{"n_layer": 16, "d_model": 768, "n_head": 6, "n_kv_head": 3, "head_dim": 128, "d_mlp": 1536, "vocab_size": 16384, "activation": "swiglu", "norm": "rmsnorm", "norm_place": "pre", "norm_eps": 1e-05, "positions": "rope", "rope_base": 10000.0, "rope_fraction": 1.0, "qk_norm": true, "attn_scale": 0.0884, "bias": "none", "tie_embeddings": false, "parallel_block": false, "init": "normal", "init_std_qkv": 0.0211, "init_std_o": 0.0, "init_std_up": 0.0211, "init_std_down": 0.0, "optimizer": "soap_variant", "lr": 0.00254, "lr_mult_up": 0.823, "beta1": 0.95, "beta2": 0.99, "lr_head": 0.0045, "warmup_steps": 126, "schedule": "wsd", "decay_fraction": 0.581, "decay_shape": "linear", "final_lr_fraction": 0.0, "batch_tokens": 131072, "seq_len": 512, "doc_mask": true, "train_tokens": 780100000, "steps": 5952, "dataset": "wikipedia_en"}
Each number is 50 + 15 x the weight over its row's rms, rounded and kept within 0 to 99. Layers, rows and columns count from 0. The size before them is the row's rms in percent of the matrix's.

# layer 6 MLP down (transposed), 1536x768, rms 0.0983, rows 593-611, columns 512-639
102:44 53 58 24 56 39 59 77 52 62 67 38 55 14 60 71 60 62 42 63 40 50 59 57 44 43 45 57 66 60 74 65 54 30 52 60 21 62 55 41 52 60 14 81 59 68 62 55 31 32 42 85 46 40 74 42 54 48 33 57 64 66 55 48 10 46 65 26 62 66 44 35 44 46 33 41 38 50 41 59 53 26 46 24 48 62 36 52 31 51 47 41 51 42 46 47 36 47 66 56 44 34 72 30 42 50 40 48 40 52 37 56 52 44 43 37 62 91 74 42 76 48 40 24 58 51 36 47
096:52 59 28 55 62 44 20 83 54 47 29 41 28 28 30 78 30 44 81 57 42 47 79 41 35 31 65 23 33 45 72 69 40 51 34 63 13 87 45 31 57 44 46 67 60 26 31 52 57 44 54 56 54 61 50 53 45 48 55 59 36 70 22 49 44 72 49 61 76 41 44 55 60 44 42 55 61 60 36 71 23 37 66 59 44 42 65 65 58 30 44 33 41 40 50 50 81 28 72 53 45 48 34 57 30 49 67 71 53 77 55 55 41 68 66 49 42 74 38 41 33 37 67 55 35 46 45 36
099:51 59 64 39 48 54 37 47 38 33 61 55 46 54 43 61 31 62 46 63 43 39 43 67 58 45 64 47 45 59 43 30 54 47 40 43 52 54 43 35 52 43 57 65 20 62 30 69 54 59 33 70 36 57 32 62 42 43 30 37 28 53 47 46 32 34 61 47 41 60 29 48 44 30 63 60 67 58 39 40 32 52 33 76 50 34 40 71 47 66 50 56 72 61 25 55 47 52 74 46 58 62 40 31 18 47 87 56 29 22 40 51 51 29 56 56 34 37 47 46 49 46 41 22 60 14 54 30
096:12 50 51 34 54 50 21 39 55 35 50 53 81 40 40 45 47 55 42 47 66 41 01 46 73 41 43 77 52 31 26 74 67 56 21 64 56 50 64 47 31 62 47 33 38 52 43 53 73 52 20 66 49 48 54 62 62 44 41 57 80 55 37 50 48 77 72 65 49 56 38 53 58 65 44 30 52 59 54 60 65 54 46 57 64 62 34 60 38 21 33 55 80 48 30 34 39 36 82 29 41 32 66 41 45 46 51 45 28 63 49 39 54 56 47 55 59 57 52 24 62 59 62 62 41 51 39 55
101:06 72 28 69 59 58 27 59 70 59 51 80 55 54 63 44 70 32 49 92 48 39 62 75 45 51 39 55 72 54 55 06 45 33 39 50 51 54 55 75 60 46 95 59 59 54 67 28 59 28 65 68 52 47 48 51 23 49 44 36 68 27 58 44 71 57 44 53 50 51 54 43 47 63 34 57 42 34 59 64 50 66 68 50 23 55 50 44 37 41 41 30 29 54 58 20 39 61 19 34 44 36 61 46 47 38 63 18 63 55 48 55 40 20 53 69 43 41 84 48 69 40 33 39 46 70 40 41
099:64 48 80 48 64 49 83 47 46 66 43 69 76 53 83 75 54 42 58 55 31 61 43 45 17 76 61 27 69 61 61 50 38 50 63 52 59 67 68 51 67 53 39 71 39 48 45 64 51 37 35 37 50 35 30 55 28 35 48 55 19 67 36 15 28 38 51 25 47 71 44 55 39 80 54 52 43 32 37 32 59 75 53 20 50 42 38 56 52 56 32 33 57 54 46 51 38 58 37 74 69 50 49 33 36 76 69 56 16 57 33 79 52 38 62 43 40 42 42 44 48 27 41 49 45 51 65 73
099:46 65 54 55 49 82 66 55 72 60 37 31 61 54 55 45 41 56 46 81 46 17 66 58 32 46 45 41 57 49 53 54 59 14 38 50 42 62 59 40 61 48 64 54 57 38 48 53 47 53 35 44 30 46 75 53 61 48 38 44 60 63 53 29 25 74 44 32 47 53 44 60 45 49 57 26 53 47 64 58 40 59 41 70 46 21 25 60 27 76 68 68 57 66 48 84 40 51 49 73 52 33 48 43 45 14 49 51 44 22 33 48 32 42 53 46 68 44 43 56 47 36 58 59 48 61 41 57
104:61 46 69 40 60 66 45 65 46 61 60 31 47 50 40 61 33 60 55 60 61 56 34 38 40 47 74 56 50 55 37 55 69 50 80 42 48 23 51 99 50 69 58 53 59 41 61 47 27 56 59 31 15 33 67 44 43 17 51 37 49 34 48 22 48 86 27 52 52 44 41 42 54 34 58 48 52 54 47 31 57 54 33 90 66 51 59 54 41 45 49 50 30 59 60 35 69 45 27 57 45 46 39 25 54 66 52 55 49 74 39 25 64 20 29 29 55 65 62 62 35 71 55 36 56 75 47 55
096:44 58 58 43 17 55 60 47 89 40 53 35 72 36 67 41 50 26 44 69 37 57 50 47 54 27 53 56 83 45 36 47 65 73 46 49 43 27 36 63 47 45 66 36 34 59 74 54 53 52 48 46 33 59 36 39 76 41 66 48 75 40 47 44 55 27 46 51 37 19 44 25 36 75 56 32 63 53 37 53 58 38 41 72 45 46 50 38 46 49 72 43 43 33 19 62 39 35 76 51 42 51 53 52 65 42 61 45 65 71 19 52 52 65 36 42 60 41 42 60 52 41 41 51 54 39 58 70
099:47 41 30 44 53 58 60 52 39 56 36 43 36 51 63 72 59 45 44 44 56 65 49 61 44 39 49 55 41 39 26 47 86 33 71 69 36 65 55 13 42 57 73 40 17 53 41 57 79 34 30 67 25 23 46 32 66 29 56 22 21 50 62 49 53 31 36 74 48 38 63 28 34 33 70 57 12 56 51 31 17 75 34 56 52 72 39 66 61 54 69 39 53 52 65 48 44 54 71 41 48 43 44 80 29 43 86 53 51 38 68 51 34 73 33 61 48 34 47 56 50 65 48 32 54 57 56 23
101:17 60 51 38 62 60 68 39 60 49 31 21 49 61 49 54 52 56 67 40 46 43 38 79 29 42 53 27 37 60 26 48 48 57 37 87 75 67 28 33 32 58 53 84 36 32 59 64 63 43 68 36 58 37 33 40 63 24 28 28 30 30 71 38 27 58 53 41 59 46 68 54 24 40 35 60 63 59 39 43 31 42 72 36 55 57 37 58 49 66 61 55 49 50 67 45 48 57 51 44 41 42 53 53 55 43 67 58 37 93 82 36 69 43 37 37 71 53 55 46 40 74 54 44 46 46 49 58
099:59 50 46 64 49 34 30 33 23 21 25 40 59 67 30 64 39 45 56 33 50 44 39 52 44 55 56 59 60 59 42 45 40 53 38 64 43 46 65 60 52 76 49 44 54 24 35 48 39 22 79 75 69 49 56 46 55 47 44 56 49 67 43 43 49 58 41 34 57 53 51 62 42 40 55 32 74 45 22 47 51 75 40 80 47 52 62 64 47 59 24 46 50 49 64 56 72 65 39 35 77 62 53 44 91 36 54 46 45 41 82 48 27 22 43 63 38 60 29 52 48 73 59 30 61 37 54 12
094:46 71 67 58 62 44 59 51 26 75 54 37 39 52 57 56 55 42 43 69 66 22 48 55 29 21 42 95 39 51 19 47 40 33 52 46 70 55 50 31 20 55 49 43 22 42 54 50 81 55 31 33 25 43 52 64 75 51 54 49 76 37 38 44 47 49 49 53 69 45 13 69 44 56 50 63 31 72 81 29 54 47 41 41 43 49 54 53 65 22 65 57 70 54 48 36 61 44 59 50 48 21 35 16 49 48 75 38 47 31 41 39 51 43 09 80 53 23 61 28 62 58 61 45 85 22 56 40
099:42 60 33 70 56 28 79 49 46 83 54 49 61 45 42 17 31 46 16 84 67 71 76 57 61 36 80 47 67 82 84 61 42 62 75 38 65 50 98 50 56 46 63 63 63 50 43 58 60 56 71 50 66 63 62 58 21 51 64 44 36 47 39 64 45 46 43 47 63 61 62 55 48 68 45 56 61 28 44 82 62 30 41 52 62 70 32 50 74 58 35 42 50 42 17 29 57 47 46 70 26 59 61 54 35 42 27 76 57 62 75 64 57 53 16 54 62 70 35 52 38 62 32 32 43 74 60 68
100:40 46 54 45 51 49 53 68 42 53 14 50 42 65 64 28 61 28 58 48 68 41 58 58 69 49 57 72 41 52 49 44 65 58 42 99 15 50 42 70 39 36 67 41 54 71 51 75 71 41 64 44 74 68 42 69 59 63 22 03 46 50 55 42 34 61 49 51 75 44 31 58 33 45 48 47 46 49 54 52 52 51 42 73 32 29 72 24 33 48 67 72 30 69 51 38 46 53 65 52 38 34 55 38 42 15 49 26 67 43 48 46 58 62 24 39 30 58 27 71 36 36 54 81 48 55 63 44
095:52 37 38 46 56 67 72 46 48 56 00 64 65 72 76 54 34 53 53 65 25 41 60 37 78 59 44 51 67 61 42 35 32 48 27 48 55 49 38 37 54 70 71 74 64 55 67 41 43 49 37 58 50 45 50 50 65 55 45 35 75 81 44 61 61 46 30 56 56 40 31 55 05 24 71 35 22 42 55 40 38 59 52 36 61 56 46 47 29 32 26 90 50 75 49 68 65 39 63 63 42 43 59 29 58 56 91 57 51 34 48 31 60 23 53 49 41 50 72 44 49 88 26 30 64 29 59 52
101:64 66 68 62 60 29 71 59 05 44 48 24 47 44 46 70 38 71 54 55 48 54 46 35 44 64 78 65 55 66 40 64 37 23 44 20 56 50 52 59 45 28 42 50 56 42 45 42 64 72 33 66 29 23 49 61 59 70 64 46 28 48 67 48 34 45 44 41 40 57 17 54 39 64 40 45 45 46 67 25 37 40 60 40 55 44 52 51 38 71 36 43 37 25 58 44 55 70 58 56 47 54 59 58 64 24 63 46 91 55 89 58 35 55 84 32 30 49 57 55 75 43 56 47 59 43 51 62
101:51 55 30 52 47 27 49 62 55 62 39 42 54 32 48 53 32 36 40 47 41 63 48 61 55 41 39 62 49 55 47 40 35 67 56 39 40 58 56 34 33 31 62 47 50 39 49 63 12 56 40 42 59 70 44 25 68 89 43 35 37 72 63 50 45 66 38 24 77 63 70 38 69 61 45 78 63 51 27 39 58 54 44 42 37 73 59 48 52 41 27 50 26 59 44 35 44 46 44 59 59 49 32 55 77 29 70 48 59 35 27 64 55 59 49 66 64 45 35 67 41 48 49 59 19 71 44 41
102:66 33 68 55 40 46 60 46 43 57 50 65 33 35 38 36 32 20 47 44 34 41 65 49 49 65 46 50 40 93 59 44 63 33 57 62 52 31 68 99 53 42 40 39 43 50 60 57 43 58 39 50 46 64 38 46 35 64 53 41 24 52 37 53 38 44 60 46 76 60 62 55 59 60 48 25 65 55 57 47 69 62 39 60 78 74 53 62 42 42 38 60 51 41 73 74 34 64 53 68 56 44 65 39 38 57 54 19 27 57 69 57 35 39 49 44 47 62 87 71 51 59 52 33 47 61 29 62
# layer 6 MLP gate, 1536x768, rms 0.0842, rows 594-611, columns 512-639
095:45 56 56 36 43 48 49 27 63 45 35 80 49 26 59 70 44 35 51 35 62 52 47 44 25 62 40 33 54 41 47 49 35 73 65 45 36 45 16 50 33 23 52 06 19 22 52 33 39 31 63 49 52 54 48 40 57 45 69 50 52 65 30 55 64 66 45 79 46 56 42 90 36 59 54 43 63 51 42 30 56 26 65 51 66 42 63 67 48 47 59 45 36 53 62 48 47 44 53 38 52 42 28 62 58 73 35 55 39 47 75 40 56 23 52 70 55 37 28 70 44 63 63 26 54 42 67 38
094:36 44 41 52 22 71 40 63 37 71 33 33 64 46 56 52 65 67 30 51 65 45 55 26 26 48 52 47 40 26 59 77 46 44 47 33 50 34 45 47 37 50 40 67 39 27 70 34 19 39 44 72 78 38 71 66 54 42 48 72 34 61 44 47 57 47 50 49 38 56 62 44 41 40 51 58 36 46 33 48 42 33 53 26 75 68 53 77 68 61 49 60 66 31 28 51 78 73 54 45 11 49 61 35 71 62 42 33 52 48 53 62 25 52 39 50 45 34 56 36 34 21 55 63 80 55 58 44
096:36 53 51 68 72 55 72 45 46 34 65 58 37 58 62 41 47 55 35 84 71 50 35 66 54 48 33 49 61 65 41 68 84 65 21 15 35 56 49 26 48 62 31 33 47 58 57 64 78 32 72 56 56 40 54 48 40 61 30 47 54 49 88 52 47 52 57 56 62 35 24 39 43 66 51 28 48 86 67 50 40 37 37 29 36 39 42 77 74 41 36 57 64 50 68 71 39 32 47 67 50 39 42 36 38 63 22 55 41 66 67 47 55 59 70 51 43 39 60 64 43 40 70 71 59 34 44 70
105:66 48 58 36 58 64 47 32 23 50 48 30 55 21 73 53 35 74 36 44 28 56 48 17 44 74 47 73 48 43 57 47 64 40 47 78 62 39 16 65 33 61 41 27 36 43 22 49 35 62 68 46 71 41 36 41 34 37 54 43 27 52 84 66 78 55 64 43 45 60 18 44 71 71 62 60 66 36 46 47 57 66 63 68 58 56 82 17 55 42 42 53 58 39 50 31 45 46 68 51 45 82 43 52 33 29 46 61 48 47 55 54 29 45 59 31 52 54 62 47 70 81 24 24 68 44 60 41
100:68 81 71 39 24 60 40 72 59 42 57 50 28 16 28 46 52 74 50 96 50 54 66 48 52 47 29 74 45 52 64 46 51 50 40 36 31 35 49 43 13 79 51 43 45 51 51 43 21 17 34 75 51 50 48 51 53 75 44 40 56 29 51 58 61 58 62 85 52 35 39 49 68 62 43 42 37 51 45 61 39 47 60 51 60 21 63 25 41 44 54 63 35 25 55 47 68 34 31 81 52 57 49 42 40 52 49 61 38 63 79 50 28 47 72 55 70 42 36 65 36 39 55 24 60 55 48 51
098:55 60 71 85 65 51 46 42 56 58 37 24 44 51 41 84 49 33 24 59 36 47 26 62 61 74 69 44 32 71 58 29 64 34 52 52 63 30 53 35 49 41 74 57 72 45 42 79 47 69 52 49 14 52 61 57 69 53 33 42 61 56 37 56 51 67 67 56 35 57 50 62 38 26 55 50 50 77 54 27 49 11 52 38 49 63 27 54 39 53 45 42 57 52 56 39 53 32 36 56 53 47 65 46 55 45 50 73 34 74 13 33 54 41 45 39 33 51 44 62 42 73 52 63 47 41 35 36
103:61 65 65 26 17 38 62 55 52 46 00 47 30 63 34 42 47 35 38 35 48 27 39 54 51 78 63 41 59 43 52 63 51 41 32 54 32 60 51 54 40 03 55 91 72 29 63 53 36 82 44 50 47 92 67 55 60 35 82 38 83 52 79 29 48 30 48 72 20 59 55 68 40 34 40 34 33 50 76 31 58 59 47 38 38 68 61 40 19 37 48 74 60 66 63 31 85 52 38 53 48 26 43 53 42 47 65 47 49 35 38 35 56 45 66 52 49 40 50 39 60 52 45 51 43 53 43 41
095:27 62 43 95 63 39 70 67 09 49 49 51 47 44 70 36 65 46 48 47 67 69 51 52 23 51 79 51 46 63 56 41 34 70 39 57 84 70 45 46 24 62 63 33 56 38 50 53 71 42 47 52 34 73 58 49 62 57 34 58 47 31 48 45 63 51 48 38 62 57 23 65 64 38 58 57 62 59 68 96 53 38 63 28 47 55 64 51 49 18 35 44 52 48 41 66 49 52 26 58 65 53 44 52 49 59 59 55 61 20 96 40 60 12 37 35 51 73 30 50 24 64 17 77 72 46 34 19
096:42 26 61 68 34 74 57 64 42 53 26 38 42 53 37 58 24 61 64 57 36 55 55 48 63 50 94 72 44 30 66 58 44 54 38 56 07 43 76 46 43 67 47 52 51 29 51 68 72 53 31 55 74 55 49 50 44 41 34 65 58 61 40 48 38 42 45 35 38 31 52 54 56 44 37 66 41 52 28 50 53 73 60 50 42 55 68 42 51 54 60 47 80 55 34 41 49 66 68 74 45 58 57 73 45 52 58 81 60 52 30 41 66 64 61 40 47 52 53 48 68 40 89 38 51 61 99 48
100:43 52 74 62 22 54 67 43 66 55 65 72 70 46 38 55 52 54 51 47 61 34 56 42 51 74 62 64 59 28 49 35 61 37 66 58 33 23 33 46 42 43 44 36 34 63 46 48 33 62 45 60 41 39 52 52 14 60 50 54 68 66 64 56 42 65 62 55 39 59 60 78 49 41 49 54 64 62 19 38 54 33 60 20 53 48 57 38 27 58 58 37 32 45 24 44 44 33 41 18 31 58 34 61 58 47 40 67 51 50 43 58 43 62 48 51 51 39 70 49 55 27 47 62 56 37 55 62
099:29 48 46 69 48 51 62 24 39 47 57 32 32 44 47 49 71 43 50 66 30 53 48 36 68 51 65 39 68 49 50 45 52 50 58 47 66 28 24 57 53 50 57 50 86 78 50 63 64 48 61 58 52 85 58 43 70 72 48 44 48 64 69 51 54 35 52 61 42 50 65 65 52 64 70 52 69 52 44 54 61 65 41 54 41 57 37 54 30 40 51 57 52 55 44 56 31 56 53 57 56 49 44 45 38 77 67 58 39 71 54 48 35 49 43 63 35 48 64 34 28 43 59 43 58 40 59 61
096:63 48 59 49 34 51 26 60 49 49 41 56 57 64 43 43 65 63 42 46 60 60 35 49 61 88 43 36 56 38 54 45 39 54 32 49 64 57 44 61 48 72 44 40 38 54 66 73 70 59 56 52 68 17 60 60 43 43 34 64 29 72 47 81 52 68 48 92 73 59 65 26 57 55 46 38 52 60 35 45 71 67 44 59 73 73 47 39 53 45 34 59 69 69 58 33 53 45 53 62 67 40 45 53 22 70 42 80 40 61 61 40 80 55 35 53 57 52 64 48 79 48 32 58 65 84 38 39
095:59 43 48 67 35 52 46 62 32 66 38 48 69 40 52 33 50 43 56 51 47 52 34 67 70 73 41 38 55 48 53 63 35 59 24 53 44 50 42 63 44 35 46 30 60 60 54 68 64 74 54 59 72 58 57 46 57 48 55 72 60 70 39 31 46 58 25 60 66 59 48 95 34 63 52 32 58 45 65 62 67 48 75 45 40 52 46 50 48 59 37 48 57 44 46 81 57 57 70 17 31 44 36 19 56 38 57 42 36 42 29 50 23 73 48 47 37 77 45 54 56 61 54 32 77 55 46 72
093:69 63 67 58 43 49 28 59 47 61 54 62 68 39 57 35 52 22 21 45 44 56 29 48 56 30 16 76 33 59 35 46 67 24 61 53 23 53 39 35 50 52 70 63 64 67 27 45 57 56 47 24 64 27 63 68 81 39 62 48 48 61 46 65 77 60 44 51 49 63 69 41 47 62 50 12 37 76 62 42 59 48 60 61 63 37 42 47 72 43 49 36 62 61 45 67 31 56 70 58 41 40 57 57 42 52 41 63 57 59 69 77 64 39 60 70 58 34 45 45 43 70 49 42 42 57 36 49
100:61 67 39 29 37 48 68 65 41 78 22 21 67 30 42 40 46 55 49 34 72 53 61 46 58 15 66 61 78 30 67 60 22 56 21 74 46 47 00 74 26 18 26 57 51 21 20 50 42 49 64 61 37 68 31 78 56 49 48 64 50 25 33 36 58 41 35 34 45 53 55 41 42 78 43 86 88 63 89 47 59 56 57 56 34 53 53 38 55 56 34 51 35 48 54 42 34 47 48 42 38 52 55 50 38 26 51 46 38 43 36 38 44 42 23 60 55 47 30 39 37 77 58 41 75 26 23 30
100:14 46 53 52 56 65 52 52 48 59 80 54 33 48 16 59 48 50 31 56 31 57 79 50 46 42 63 78 56 32 56 47 56 59 24 46 34 57 44 48 60 63 64 74 43 42 29 65 35 83 35 74 63 47 42 44 65 44 65 70 65 45 46 68 42 46 39 67 55 45 69 44 73 46 57 37 47 48 34 42 55 57 57 58 39 53 45 73 22 40 78 65 44 25 59 81 74 48 30 71 77 69 47 27 36 17 44 69 39 44 62 68 58 59 67 44 74 83 51 59 53 74 32 57 41 67 30 39
103:46 31 24 57 40 29 53 50 37 25 63 67 53 56 30 55 57 56 51 33 41 48 28 45 33 51 62 31 39 38 28 43 43 65 50 77 70 52 42 36 25 50 41 56 75 50 46 52 40 76 41 48 30 41 58 60 39 23 42 26 59 60 59 59 52 52 31 49 38 57 44 80 41 31 57 68 49 73 66 61 27 75 32 52 34 47 53 52 37 47 55 49 68 49 65 54 32 77 34 82 23 29 71 28 68 59 66 76 54 47 64 37 41 45 46 47 47 48 40 70 54 58 07 53 59 52 35 44
105:57 57 54 49 64 49 59 55 52 35 33 42 40 36 70 32 39 33 70 67 56 39 70 49 50 56 89 62 55 47 40 53 35 34 48 61 38 42 69 29 44 71 68 35 33 76 68 61 37 40 45 46 38 47 42 78 58 05 60 63 51 64 46 73 57 54 28 64 62 13 57 50 77 53 58 56 37 55 60 43 64 51 53 07 49 75 51 51 45 77 70 61 46 69 56 58 68 29 35 24 38 58 39 59 59 56 51 75 66 72 57 68 66 37 75 46 35 66 38 79 58 70 65 19 51 37 44 52
# layer 6 MLP up, 1536x768, rms 0.0865, rows 594-611, columns 512-639
091:59 67 70 68 54 71 46 52 62 80 46 55 76 57 47 53 43 39 49 40 66 52 32 72 32 47 64 63 65 65 39 50 38 19 76 86 72 71 48 47 28 30 46 77 29 36 41 65 41 67 59 58 32 52 30 49 57 57 30 53 69 23 30 46 45 44 69 80 34 49 46 30 29 51 57 42 48 69 49 54 45 70 79 39 40 72 58 59 47 51 52 77 51 72 33 38 39 57 37 44 58 81 63 84 83 76 57 52 51 49 44 67 70 69 61 53 40 47 46 52 68 33 53 50 49 51 76 40
095:49 61 56 16 61 57 38 39 42 56 59 43 39 58 61 52 24 29 53 64 48 49 50 67 74 66 39 59 50 37 54 58 59 80 65 55 69 64 66 63 38 55 45 63 28 58 42 49 42 43 50 40 70 61 41 51 29 72 69 52 49 51 44 56 57 25 41 56 69 30 49 51 28 41 70 51 46 71 53 43 32 58 44 83 32 69 49 43 42 62 55 49 75 80 38 34 52 63 58 41 47 30 60 73 20 38 55 60 59 24 56 51 42 60 42 60 17 51 32 52 35 43 38 26 71 05 54 56
093:38 37 34 55 41 46 35 32 61 41 43 30 11 29 28 48 22 46 73 54 72 54 54 54 28 59 60 41 26 56 39 64 61 41 52 47 49 36 59 54 53 83 48 59 37 70 41 72 33 47 12 40 46 37 67 47 51 42 75 62 71 55 59 58 43 38 39 31 46 72 54 68 74 64 41 55 54 17 26 42 70 45 32 36 43 43 62 36 40 54 61 66 73 85 26 49 35 45 65 36 46 23 50 54 71 84 38 40 46 61 58 58 45 48 49 41 67 45 41 45 40 44 40 45 51 53 30 43
106:41 44 45 72 63 47 34 43 35 53 66 45 52 26 69 66 48 17 43 60 60 38 57 70 32 57 43 42 51 43 73 75 38 68 71 37 93 46 52 50 27 47 31 74 68 66 58 68 56 67 71 34 58 45 37 66 54 58 42 62 39 53 42 26 55 53 65 25 39 60 60 45 28 44 48 52 74 41 37 41 57 49 68 52 61 64 58 57 45 53 49 32 85 75 57 23 15 40 87 42 53 29 55 49 44 72 76 66 30 29 45 53 56 59 66 63 35 30 48 58 41 53 49 59 69 56 85 55
097:23 38 44 54 63 63 33 62 40 28 44 57 49 43 49 44 27 36 80 53 44 76 32 43 59 58 42 45 86 49 71 44 46 48 52 48 66 37 35 38 74 40 56 63 48 64 43 57 58 75 62 34 45 37 34 56 26 58 27 56 38 78 15 45 47 43 41 67 43 40 94 51 45 15 67 20 64 54 31 52 51 70 44 24 37 63 50 38 60 61 34 14 44 59 28 59 55 75 50 42 64 69 40 76 57 35 74 60 63 36 47 65 55 73 68 44 68 37 68 61 48 47 55 42 57 43 41 58
095:65 35 60 31 56 87 40 51 72 54 29 84 19 50 32 34 36 49 80 37 46 83 48 48 71 22 52 47 36 33 47 68 61 70 50 36 61 52 54 32 57 60 55 56 51 60 43 40 55 35 29 35 73 55 31 35 18 42 47 51 37 53 55 65 67 63 32 34 46 51 45 66 60 18 82 90 48 26 19 54 58 65 62 48 67 51 76 44 44 60 59 57 54 28 38 65 40 55 63 62 46 41 48 50 46 67 66 44 71 41 53 43 37 58 64 68 47 38 74 51 54 42 45 59 55 65 40 50
102:67 53 69 39 39 43 54 60 59 57 65 62 22 21 40 45 52 44 70 28 58 51 59 48 52 52 80 40 59 65 49 62 61 95 43 64 38 46 38 47 44 28 54 50 35 38 38 31 32 43 48 37 59 61 42 65 55 57 53 41 33 65 73 39 60 57 47 54 56 59 37 64 42 48 70 52 57 34 59 37 33 60 20 56 49 45 64 55 46 58 35 58 42 78 46 41 82 49 54 45 54 64 26 40 36 43 68 65 82 72 56 33 74 56 45 50 58 44 63 39 57 57 69 11 32 51 59 68
096:59 55 52 24 75 90 39 44 44 43 46 59 33 39 43 63 51 47 51 33 39 27 58 22 28 64 68 81 52 46 57 33 34 48 43 83 35 38 35 47 67 74 42 49 52 70 63 44 74 36 47 36 35 38 55 67 59 59 40 41 60 33 49 73 41 47 37 47 30 50 71 61 44 51 29 58 65 84 40 28 51 40 45 41 39 51 52 61 72 47 69 32 49 43 61 43 32 31 45 45 44 70 35 50 36 60 47 51 61 44 43 40 51 47 55 46 34 55 72 34 72 50 41 43 37 49 53 61
098:44 47 52 69 54 22 46 47 40 58 60 53 26 65 52 47 60 57 52 96 51 62 68 59 58 54 46 57 56 42 71 72 61 54 29 59 50 37 43 46 49 45 46 46 45 36 21 17 54 58 23 61 64 23 45 22 47 32 18 27 47 65 72 45 38 76 46 31 52 50 45 41 50 40 45 57 28 59 53 49 58 53 65 64 31 45 48 41 73 78 34 44 47 79 20 53 40 39 34 29 57 52 50 63 45 38 55 42 53 59 49 48 51 73 54 59 34 41 34 53 54 22 54 22 51 51 41 50
106:67 36 57 59 45 69 61 67 46 59 90 42 81 37 50 45 31 54 29 41 46 52 71 55 46 30 60 13 28 31 29 64 51 46 35 51 37 35 48 53 29 38 64 65 30 61 54 63 33 40 62 54 20 51 51 37 64 50 31 62 73 69 36 65 51 25 39 80 42 38 65 40 61 42 66 57 58 60 82 61 62 58 58 28 30 21 65 66 10 67 38 40 33 35 50 57 14 56 63 72 50 21 49 28 77 64 46 59 36 73 40 48 51 47 72 49 62 50 51 31 41 31 63 61 59 66 48 54
099:31 48 64 47 42 59 43 45 73 47 52 64 53 48 74 41 52 79 50 67 53 62 77 53 78 56 11 47 59 47 38 74 62 55 36 54 21 53 34 64 63 70 45 54 63 49 21 41 19 24 65 45 34 11 48 65 44 30 59 72 20 72 47 47 70 65 40 64 39 96 66 13 66 65 58 70 68 29 62 38 82 46 64 29 38 58 59 55 53 27 35 46 45 55 56 68 57 73 35 49 48 42 27 45 49 53 51 52 58 61 42 53 60 54 29 42 50 50 36 55 53 50 77 46 51 48 69 49
091:55 49 51 38 47 24 55 57 46 68 60 73 60 47 68 71 50 46 34 53 39 45 65 43 79 32 53 42 45 40 86 57 73 63 31 55 38 46 15 53 29 74 42 57 41 71 68 62 54 47 37 29 84 50 67 58 62 66 64 54 56 63 92 75 68 67 49 48 64 71 67 58 71 45 59 47 54 21 54 26 54 33 64 61 56 58 57 61 63 47 45 56 52 82 48 40 75 50 60 74 63 29 90 69 49 68 44 55 42 52 62 36 54 54 66 43 66 54 57 42 48 50 41 39 51 91 38 45
096:56 58 49 29 24 45 55 25 83 55 62 63 77 52 30 55 51 19 71 67 28 58 21 65 73 53 38 23 41 39 36 30 61 38 64 23 64 40 44 01 33 51 55 29 93 57 47 49 22 65 59 48 33 40 80 33 50 49 34 73 37 39 42 59 53 67 41 35 40 78 54 33 49 50 52 43 69 48 58 58 53 29 69 25 66 56 67 29 72 69 40 57 40 34 70 51 35 33 69 39 44 63 71 60 35 37 44 55 51 77 44 33 39 56 48 22 84 51 52 62 32 74 48 44 76 70 51 29
098:45 57 43 48 52 44 40 38 41 34 37 26 33 42 56 38 47 01 38 69 46 59 39 57 55 43 44 65 43 66 65 35 79 34 73 82 77 60 54 19 54 34 55 27 66 61 80 41 50 48 43 45 37 46 42 50 53 41 50 39 50 36 81 74 58 15 78 24 86 58 56 60 45 32 26 23 52 61 66 52 47 54 71 39 57 20 59 32 70 53 69 65 55 88 64 28 45 47 82 69 42 37 44 46 51 55 54 32 64 51 65 51 89 57 29 44 63 43 36 49 61 60 21 66 31 61 47 27
104:59 60 55 35 39 41 63 61 15 54 40 00 50 36 13 43 56 42 47 29 65 49 54 24 58 34 67 42 49 52 47 60 30 44 41 52 39 37 53 56 20 27 46 76 59 36 61 41 53 66 41 55 75 63 24 67 56 73 50 47 48 30 30 38 33 61 35 53 57 26 54 44 41 36 42 60 60 89 74 53 65 64 58 32 51 59 65 52 46 41 29 29 33 30 53 50 35 46 37 59 49 61 44 35 47 66 50 28 47 79 55 71 69 52 22 43 30 60 61 22 42 55 38 48 65 59 51 32
096:78 47 44 62 56 64 47 25 30 35 39 34 63 12 46 38 79 74 66 56 77 58 57 32 72 47 64 75 66 51 44 39 50 44 48 62 43 58 44 70 50 55 17 52 49 37 54 24 52 59 50 17 65 76 36 62 36 34 14 53 52 62 31 45 33 42 62 56 39 32 47 59 49 69 38 58 38 61 33 64 34 54 41 64 42 46 41 56 38 61 50 65 60 45 48 59 40 60 42 61 18 37 77 50 78 61 66 10 36 62 57 49 49 50 26 53 51 48 42 22 52 67 47 34 59 35 47 47
105:33 33 36 25 39 40 51 16 60 39 29 49 66 87 54 62 39 58 56 62 50 33 42 38 18 47 70 40 61 70 61 27 72 53 24 55 62 47 45 46 43 29 24 37 54 49 48 36 48 42 65 55 35 79 59 57 22 44 87 23 53 54 72 53 39 46 61 33 52 36 66 57 54 68 32 82 51 55 71 67 26 58 65 47 52 45 44 74 20 38 67 62 40 59 34 21 29 56 49 60 46 47 47 66 65 30 54 41 55 40 52 40 41 34 32 62 34 50 60 74 67 58 19 48 47 79 43 54
109:41 38 22 51 36 47 47 61 76 46 48 44 16 56 53 36 72 44 39 38 54 35 29 70 37 36 02 52 27 80 76 49 43 32 64 35 39 38 47 56 48 31 26 93 69 19 44 47 46 72 42 25 69 33 56 69 43 38 56 76 68 46 29 47 52 40 62 40 50 55 71 58 36 33 65 34 62 48 65 53 62 29 45 58 57 60 46 42 53 34 57 24 48 38 47 37 38 45 54 58 44 73 68 31 47 53 53 48 44 33 26 35 48 56 47 67 63 45 50 47 43 42 58 66 46 54 34 54